python train.py --n_head=5 --n_kv_head=5 --activation="tanh_gelu" --norm_eps=1e-06 --attn_scale=0.125 --init_std_up=0.0171 --optimizer="adamw" --beta1=0.9 --beta2=0.95 --weight_decay=0.19 --warmup_steps=319 --schedule="wsd" --decay_fraction=0.797 --decay_shape="linear" --doc_mask=true
Each number is 50 + 12 x the weight over its row's rms, rounded and kept within 0 to 99. Layers, rows and columns count from 0. The size before them is the row's rms in percent of the matrix's.

# layer 4 MLP down (transposed), 1280x320, rms 0.0397, rows 995-1020, columns 192-255
108:55 46 49 62 55 22 70 38 58 52 33 38 59 75 40 74 27 51 57 33 38 44 65 50 62 58 29 30 29 52 41 63 43 48 63 39 40 58 45 55 24 33 47 45 53 39 67 41 46 54 40 34 43 55 48 41 57 66 26 75 47 45 60 67
121:59 61 40 60 65 57 46 57 51 41 62 62 60 68 63 43 57 72 46 57 58 44 36 39 58 55 47 24 54 48 59 67 26 34 60 73 44 46 47 72 43 36 50 49 44 65 32 54 50 36 62 57 44 21 33 65 32 44 64 36 43 30 47 51
088:40 38 49 45 26 65 67 61 52 63 57 42 53 51 45 38 48 50 51 42 47 73 49 45 42 49 61 62 55 43 54 32 64 54 85 50 48 47 66 51 41 51 59 69 49 51 71 53 67 48 37 33 32 42 33 49 47 52 49 64 83 52 50 38
011:78 43 73 63 58 19 39 63 42 31 68 46 39 52 34 63 60 48 72 47 74 26 38 60 51 39 44 12 55 56 59 74 41 66 37 22 59 51 46 41 74 40 48 38 62 53 51 42 55 43 48 27 37 33 54 38 43 49 46 45 31 32 62 40
125:56 45 68 48 34 73 48 68 51 54 55 36 44 37 66 49 38 50 44 43 50 36 74 68 42 36 58 38 59 48 46 46 64 60 66 64 73 41 56 52 84 44 48 62 79 49 48 29 65 58 52 27 22 63 45 53 39 44 68 56 68 48 59 66
077:57 51 50 54 59 45 53 50 44 47 40 61 57 55 60 25 28 37 64 40 39 38 24 53 69 54 29 45 58 66 51 43 37 41 56 46 36 40 67 56 47 64 47 67 61 53 58 69 38 50 55 45 50 45 55 57 59 49 62 27 42 74 30 55
107:65 27 48 57 48 48 51 46 46 48 51 52 32 54 57 22 65 37 36 53 34 39 41 50 47 66 47 42 62 39 33 55 66 44 31 61 51 37 57 41 57 41 64 33 38 60 51 54 57 46 76 44 55 47 50 49 55 57 70 43 53 51 59 34
082:49 77 57 31 41 47 46 50 54 58 54 58 50 42 57 39 37 54 49 53 49 39 25 43 53 36 60 78 27 53 38 50 62 45 50 58 54 67 48 43 48 48 59 52 70 35 67 27 59 55 28 53 51 70 56 54 56 73 54 50 24 58 43 44
071:59 81 63 71 32 47 40 48 60 55 38 56 44 43 54 44 49 35 42 36 49 45 59 46 24 12 71 51 71 30 49 33 50 72 31 66 48 26 61 62 76 26 55 43 45 45 34 61 50 52 38 54 42 62 50 66 44 48 33 43 62 61 50 52
012:46 41 53 63 31 19 68 71 37 47 41 42 46 53 66 35 28 55 53 63 79 53 75 64 45 51 56 51 42 49 72 53 45 75 53 58 54 46 44 50 74 55 63 39 45 58 70 52 67 48 44 40 48 48 47 43 37 27 47 56 27 45 63 33
036:29 28 37 70 32 53 83 68 55 62 38 63 53 46 60 25 49 59 52 62 61 39 48 32 54 41 39 32 59 44 49 31 62 51 46 63 51 44 36 69 53 47 59 47 39 59 49 30 33 37 49 42 53 41 38 50 68 39 52 39 36 41 45 48
104:51 41 54 50 43 48 44 61 59 47 52 44 44 36 33 51 67 73 42 44 47 40 58 46 13 44 64 66 57 55 52 49 65 74 20 44 28 51 57 38 46 58 69 50 54 48 34 51 78 60 43 63 49 65 38 65 53 62 57 27 73 30 63 46
106:74 63 63 25 53 39 63 38 31 35 58 52 33 41 33 59 54 60 33 67 51 42 55 34 58 69 50 60 52 60 56 48 51 71 52 44 48 71 34 61 36 45 41 56 44 24 49 69 49 56 31 52 48 49 53 41 44 17 50 54 30 71 49 56
087:37 69 37 44 37 45 51 70 60 60 50 56 51 57 43 35 47 41 34 64 53 52 49 60 59 31 46 38 50 52 50 60 46 35 55 58 53 53 47 63 50 62 55 62 32 34 56 28 56 63 64 54 40 58 62 68 41 42 47 50 50 44 42 47
069:50 54 36 40 33 55 44 61 60 78 42 47 77 23 46 38 51 32 54 52 57 33 74 49 31 41 48 17 49 60 48 49 44 46 63 57 47 49 47 40 65 59 31 24 49 67 42 37 35 50 34 61 57 41 46 66 35 51 56 59 49 53 50 40
094:52 34 43 46 39 59 51 38 35 49 27 35 38 62 29 76 42 55 50 49 50 32 44 30 44 68 63 37 64 39 59 71 56 57 60 64 49 41 61 35 40 30 55 41 45 39 35 47 52 53 39 39 53 49 39 36 52 68 79 29 44 51 69 33
128:66 58 63 49 63 45 38 30 43 65 33 50 59 46 53 57 42 53 23 55 23 44 54 59 56 49 46 31 66 54 28 44 48 73 33 65 40 48 41 57 47 50 44 46 33 62 47 51 32 60 47 42 60 44 45 48 71 30 45 48 48 52 50 72
018:47 27 62 47 24 35 62 80 53 23 23 43 57 65 57 57 46 69 39 52 37 55 59 65 65 49 71 62 53 57 55 66 44 37 47 35 39 47 34 66 41 41 35 64 58 53 47 35 50 52 37 37 43 40 38 42 47 58 24 46 33 48 61 56
013:37 31 58 55 40 29 88 64 47 44 49 46 49 44 48 62 42 64 54 48 53 37 70 57 55 48 50 46 48 51 75 38 66 64 40 32 42 51 61 34 49 72 50 32 27 56 27 65 72 41 66 36 63 60 54 50 45 40 53 63 39 48 47 50
014:70 34 61 52 44 50 64 70 40 63 46 56 60 53 48 37 47 49 47 42 65 54 78 75 84 62 67 46 48 33 67 56 43 45 75 54 63 65 26 84 54 47 60 63 39 58 51 48 46 54 44 53 54 52 36 57 30 47 50 56 37 34 48 54
105:53 55 55 43 43 61 70 52 71 51 65 59 37 45 47 49 65 52 57 51 52 30 50 32 45 58 52 42 22 71 43 40 54 36 32 45 27 44 48 43 55 65 58 36 54 43 53 51 52 38 53 64 41 75 58 48 47 54 47 48 45 33 68 49
095:48 40 48 34 63 49 48 45 30 50 48 43 58 61 39 69 50 55 52 56 46 46 51 60 51 66 54 42 37 41 57 70 64 61 47 41 43 52 76 57 44 49 73 49 59 59 47 48 40 51 81 48 61 43 45 60 52 49 76 25 58 52 78 52
011:60 69 50 28 41 55 58 38 61 48 56 43 55 40 42 45 53 58 58 38 53 41 55 49 41 63 50 50 48 49 25 35 44 43 49 64 51 30 63 78 56 52 52 72 62 47 39 56 24 55 62 65 41 40 43 31 42 69 34 60 55 77 43 61
026:50 36 47 44 44 29 59 69 54 21 61 33 71 47 43 35 68 70 42 49 48 62 58 37 35 56 61 78 41 52 53 54 62 40 64 47 47 54 44 54 52 65 65 67 52 61 49 60 50 69 31 47 43 54 51 51 45 48 41 44 50 70 38 37
094:70 50 07 63 49 67 48 34 56 50 25 55 66 39 56 68 53 50 69 51 34 67 25 58 30 67 57 42 49 32 81 57 35 47 51 50 71 42 41 53 32 40 62 50 40 43 40 54 70 55 59 46 32 55 44 47 47 54 37 45 69 46 49 49
037:40 63 55 57 26 63 56 55 41 40 50 50 52 35 59 22 59 38 38 44 68 50 58 55 55 49 42 49 41 58 50 58 60 43 44 59 55 54 72 59 43 63 43 82 53 43 48 50 46 54 47 52 65 46 56 57 63 41 43 45 67 59 51 49
# layer 4 MLP up, 1280x320, rms 0.0515, rows 996-1020, columns 192-255
121:54 57 65 34 60 50 52 44 46 61 55 64 44 55 35 66 44 68 51 33 57 75 62 46 30 41 40 56 57 53 69 64 85 65 38 53 64 40 50 47 48 73 66 26 51 50 63 52 44 65 37 35 52 50 61 54 48 35 43 49 58 59 39 49
114:54 71 49 61 56 63 59 40 57 64 51 24 42 28 40 54 38 49 67 44 51 38 40 42 46 46 22 60 55 47 65 26 49 83 68 44 55 43 44 50 27 53 34 38 54 44 64 57 57 39 53 56 41 48 41 51 31 40 59 44 66 61 62 60
018:37 37 37 22 40 29 50 52 48 50 46 35 52 55 81 44 56 45 53 48 48 69 54 64 30 55 57 34 64 41 42 44 40 38 78 51 58 52 53 59 48 58 25 53 41 62 38 51 40 42 47 51 52 44 51 49 59 50 54 46 61 56 35 79
132:44 55 53 29 55 57 18 56 56 77 69 49 60 46 44 59 50 63 47 31 45 54 45 48 45 61 40 38 57 48 57 46 54 52 61 48 59 57 60 62 69 63 48 54 58 47 56 61 39 49 56 53 36 42 71 52 42 26 28 57 75 51 61 31
107:53 50 70 64 60 58 47 59 27 45 66 64 37 51 36 44 41 54 59 46 69 43 61 44 55 34 50 59 38 59 39 61 47 54 41 67 47 34 33 47 39 59 80 39 53 34 53 47 60 57 44 72 51 58 56 44 54 36 83 54 71 41 39 48
099:57 73 49 43 51 39 56 46 37 51 43 56 61 51 34 79 43 50 57 63 61 70 57 45 49 49 55 64 64 64 53 38 43 34 67 46 40 62 39 63 29 38 34 56 62 49 59 39 90 48 20 58 64 63 53 28 27 58 30 55 75 40 50 61
082:55 59 36 32 65 55 53 45 58 39 54 38 48 53 36 68 69 38 50 54 56 47 56 58 30 63 56 32 57 45 42 56 67 61 73 26 47 39 47 64 53 54 47 58 66 50 65 61 37 48 57 54 58 45 48 43 38 36 43 45 60 58 67 37
095:62 35 12 35 57 44 55 53 52 48 55 48 47 49 49 62 59 49 51 56 50 58 71 50 51 44 48 69 47 52 55 66 67 24 57 36 66 59 40 60 55 62 53 55 44 59 51 58 68 43 62 48 60 50 67 45 50 42 60 51 34 23 54 41
022:65 43 45 36 69 37 39 22 36 37 52 62 56 48 48 37 71 52 65 52 32 27 50 38 51 37 37 57 60 59 23 39 52 31 38 40 57 40 39 59 43 56 40 59 64 73 57 50 45 43 54 53 71 45 47 59 50 57 57 37 58 55 54 52
046:65 55 59 10 60 62 34 28 40 46 53 44 67 51 29 54 63 56 44 36 55 49 59 43 40 62 61 65 49 74 37 33 53 26 47 22 51 37 57 42 45 53 49 55 60 48 68 63 41 57 39 70 67 61 57 47 49 50 51 53 55 59 44 53
100:59 52 49 36 40 62 47 42 69 56 60 55 63 52 57 65 50 37 42 54 51 57 67 43 36 47 46 50 49 40 46 62 49 48 60 56 41 48 41 50 50 46 60 47 60 44 68 47 72 38 27 66 50 41 37 31 60 55 47 52 48 53 26 41
108:35 61 55 52 57 51 50 67 38 41 32 69 53 49 56 56 35 44 44 49 56 25 56 67 56 26 35 50 40 55 61 33 54 53 54 35 36 50 54 50 47 49 54 40 27 40 80 60 63 51 44 63 56 47 40 50 46 57 41 41 58 37 50 58
105:44 40 62 64 49 55 39 39 27 52 69 55 62 45 47 51 64 58 46 54 64 31 42 42 53 49 49 35 26 27 66 53 54 77 56 46 49 41 45 63 67 49 40 58 71 52 46 65 65 32 66 57 46 49 56 41 47 34 48 71 66 55 57 71
083:58 40 43 57 55 46 68 54 56 56 62 41 21 75 69 35 38 64 42 56 53 57 56 59 54 60 39 66 67 47 65 57 70 67 36 53 59 43 47 74 34 43 52 43 49 32 60 63 54 43 70 48 60 52 48 27 60 39 44 36 34 34 57 49
090:54 54 38 61 63 61 45 67 61 38 60 44 40 60 58 55 50 52 41 58 84 42 73 58 42 24 76 55 39 44 59 50 61 62 50 48 51 51 27 48 49 45 44 39 64 71 62 65 33 44 65 34 48 34 56 60 60 40 46 58 33 39 54 55
127:46 56 43 56 52 63 71 46 70 64 49 28 25 61 18 24 65 59 47 45 60 45 47 63 26 38 59 47 33 48 21 35 58 53 56 47 36 55 59 45 29 35 32 46 49 41 46 46 48 40 39 42 74 58 59 44 21 51 62 55 67 71 70 50
028:46 55 27 52 70 81 59 38 53 58 45 62 50 27 50 44 44 47 53 49 52 25 41 37 34 43 45 35 60 66 45 46 71 63 55 44 63 67 69 27 57 32 70 26 45 45 41 31 47 34 54 81 60 49 57 49 51 59 43 68 60 34 35 57
022:51 30 41 44 51 56 45 46 57 42 56 53 76 27 52 46 63 48 39 61 63 68 45 59 57 39 44 49 62 54 41 32 28 46 45 66 46 50 33 57 46 45 51 70 36 46 48 36 32 39 36 28 51 47 42 53 55 53 68 51 57 45 51 59
026:48 54 43 22 69 56 32 42 49 49 47 32 48 52 28 56 51 49 64 48 50 27 50 36 25 56 46 58 44 67 51 50 50 45 31 62 43 47 55 40 51 34 36 41 53 47 47 62 69 42 61 63 68 32 48 49 49 43 65 53 38 60 48 66
114:52 51 73 73 52 44 51 50 51 37 60 47 27 44 28 61 49 71 59 63 92 46 49 57 33 51 69 55 49 53 64 67 41 49 53 41 45 60 38 53 66 62 59 61 53 40 50 41 56 71 50 54 55 56 78 57 60 58 42 38 61 42 54 42
086:80 43 60 72 65 66 30 53 72 50 54 41 46 39 46 47 32 60 44 49 56 90 44 40 61 54 52 48 62 54 51 31 54 39 56 66 72 48 46 53 32 63 46 57 64 48 57 44 40 45 62 40 40 41 58 52 57 40 61 67 64 61 44 29
023:61 44 46 69 56 40 41 58 73 53 50 45 66 56 34 50 52 44 32 45 50 36 52 45 52 26 47 50 43 48 55 37 67 62 43 46 51 43 42 30 42 41 68 52 66 44 46 58 58 86 49 68 52 50 63 66 45 31 40 75 42 36 63 35
035:52 50 43 58 57 60 43 43 51 48 46 40 23 41 54 53 29 63 61 39 45 17 40 61 33 52 40 43 49 60 60 55 56 79 46 34 51 55 44 37 50 44 60 37 48 53 51 50 45 51 51 56 57 50 41 55 42 46 44 54 56 30 59 59
110:45 67 38 59 55 53 35 33 37 61 45 60 47 64 46 64 51 39 53 49 63 55 60 36 28 57 44 44 47 45 47 41 60 58 52 53 46 60 37 62 43 56 34 25 56 19 47 30 54 59 38 44 39 39 41 55 64 45 43 64 48 47 55 57
046:44 43 47 13 64 56 47 43 39 42 52 45 19 73 45 69 37 74 61 40 48 28 25 45 26 46 53 51 62 57 59 46 47 40 59 41 36 58 46 57 41 41 64 52 68 45 52 54 39 49 39 66 57 56 46 47 33 56 59 54 32 41 57 49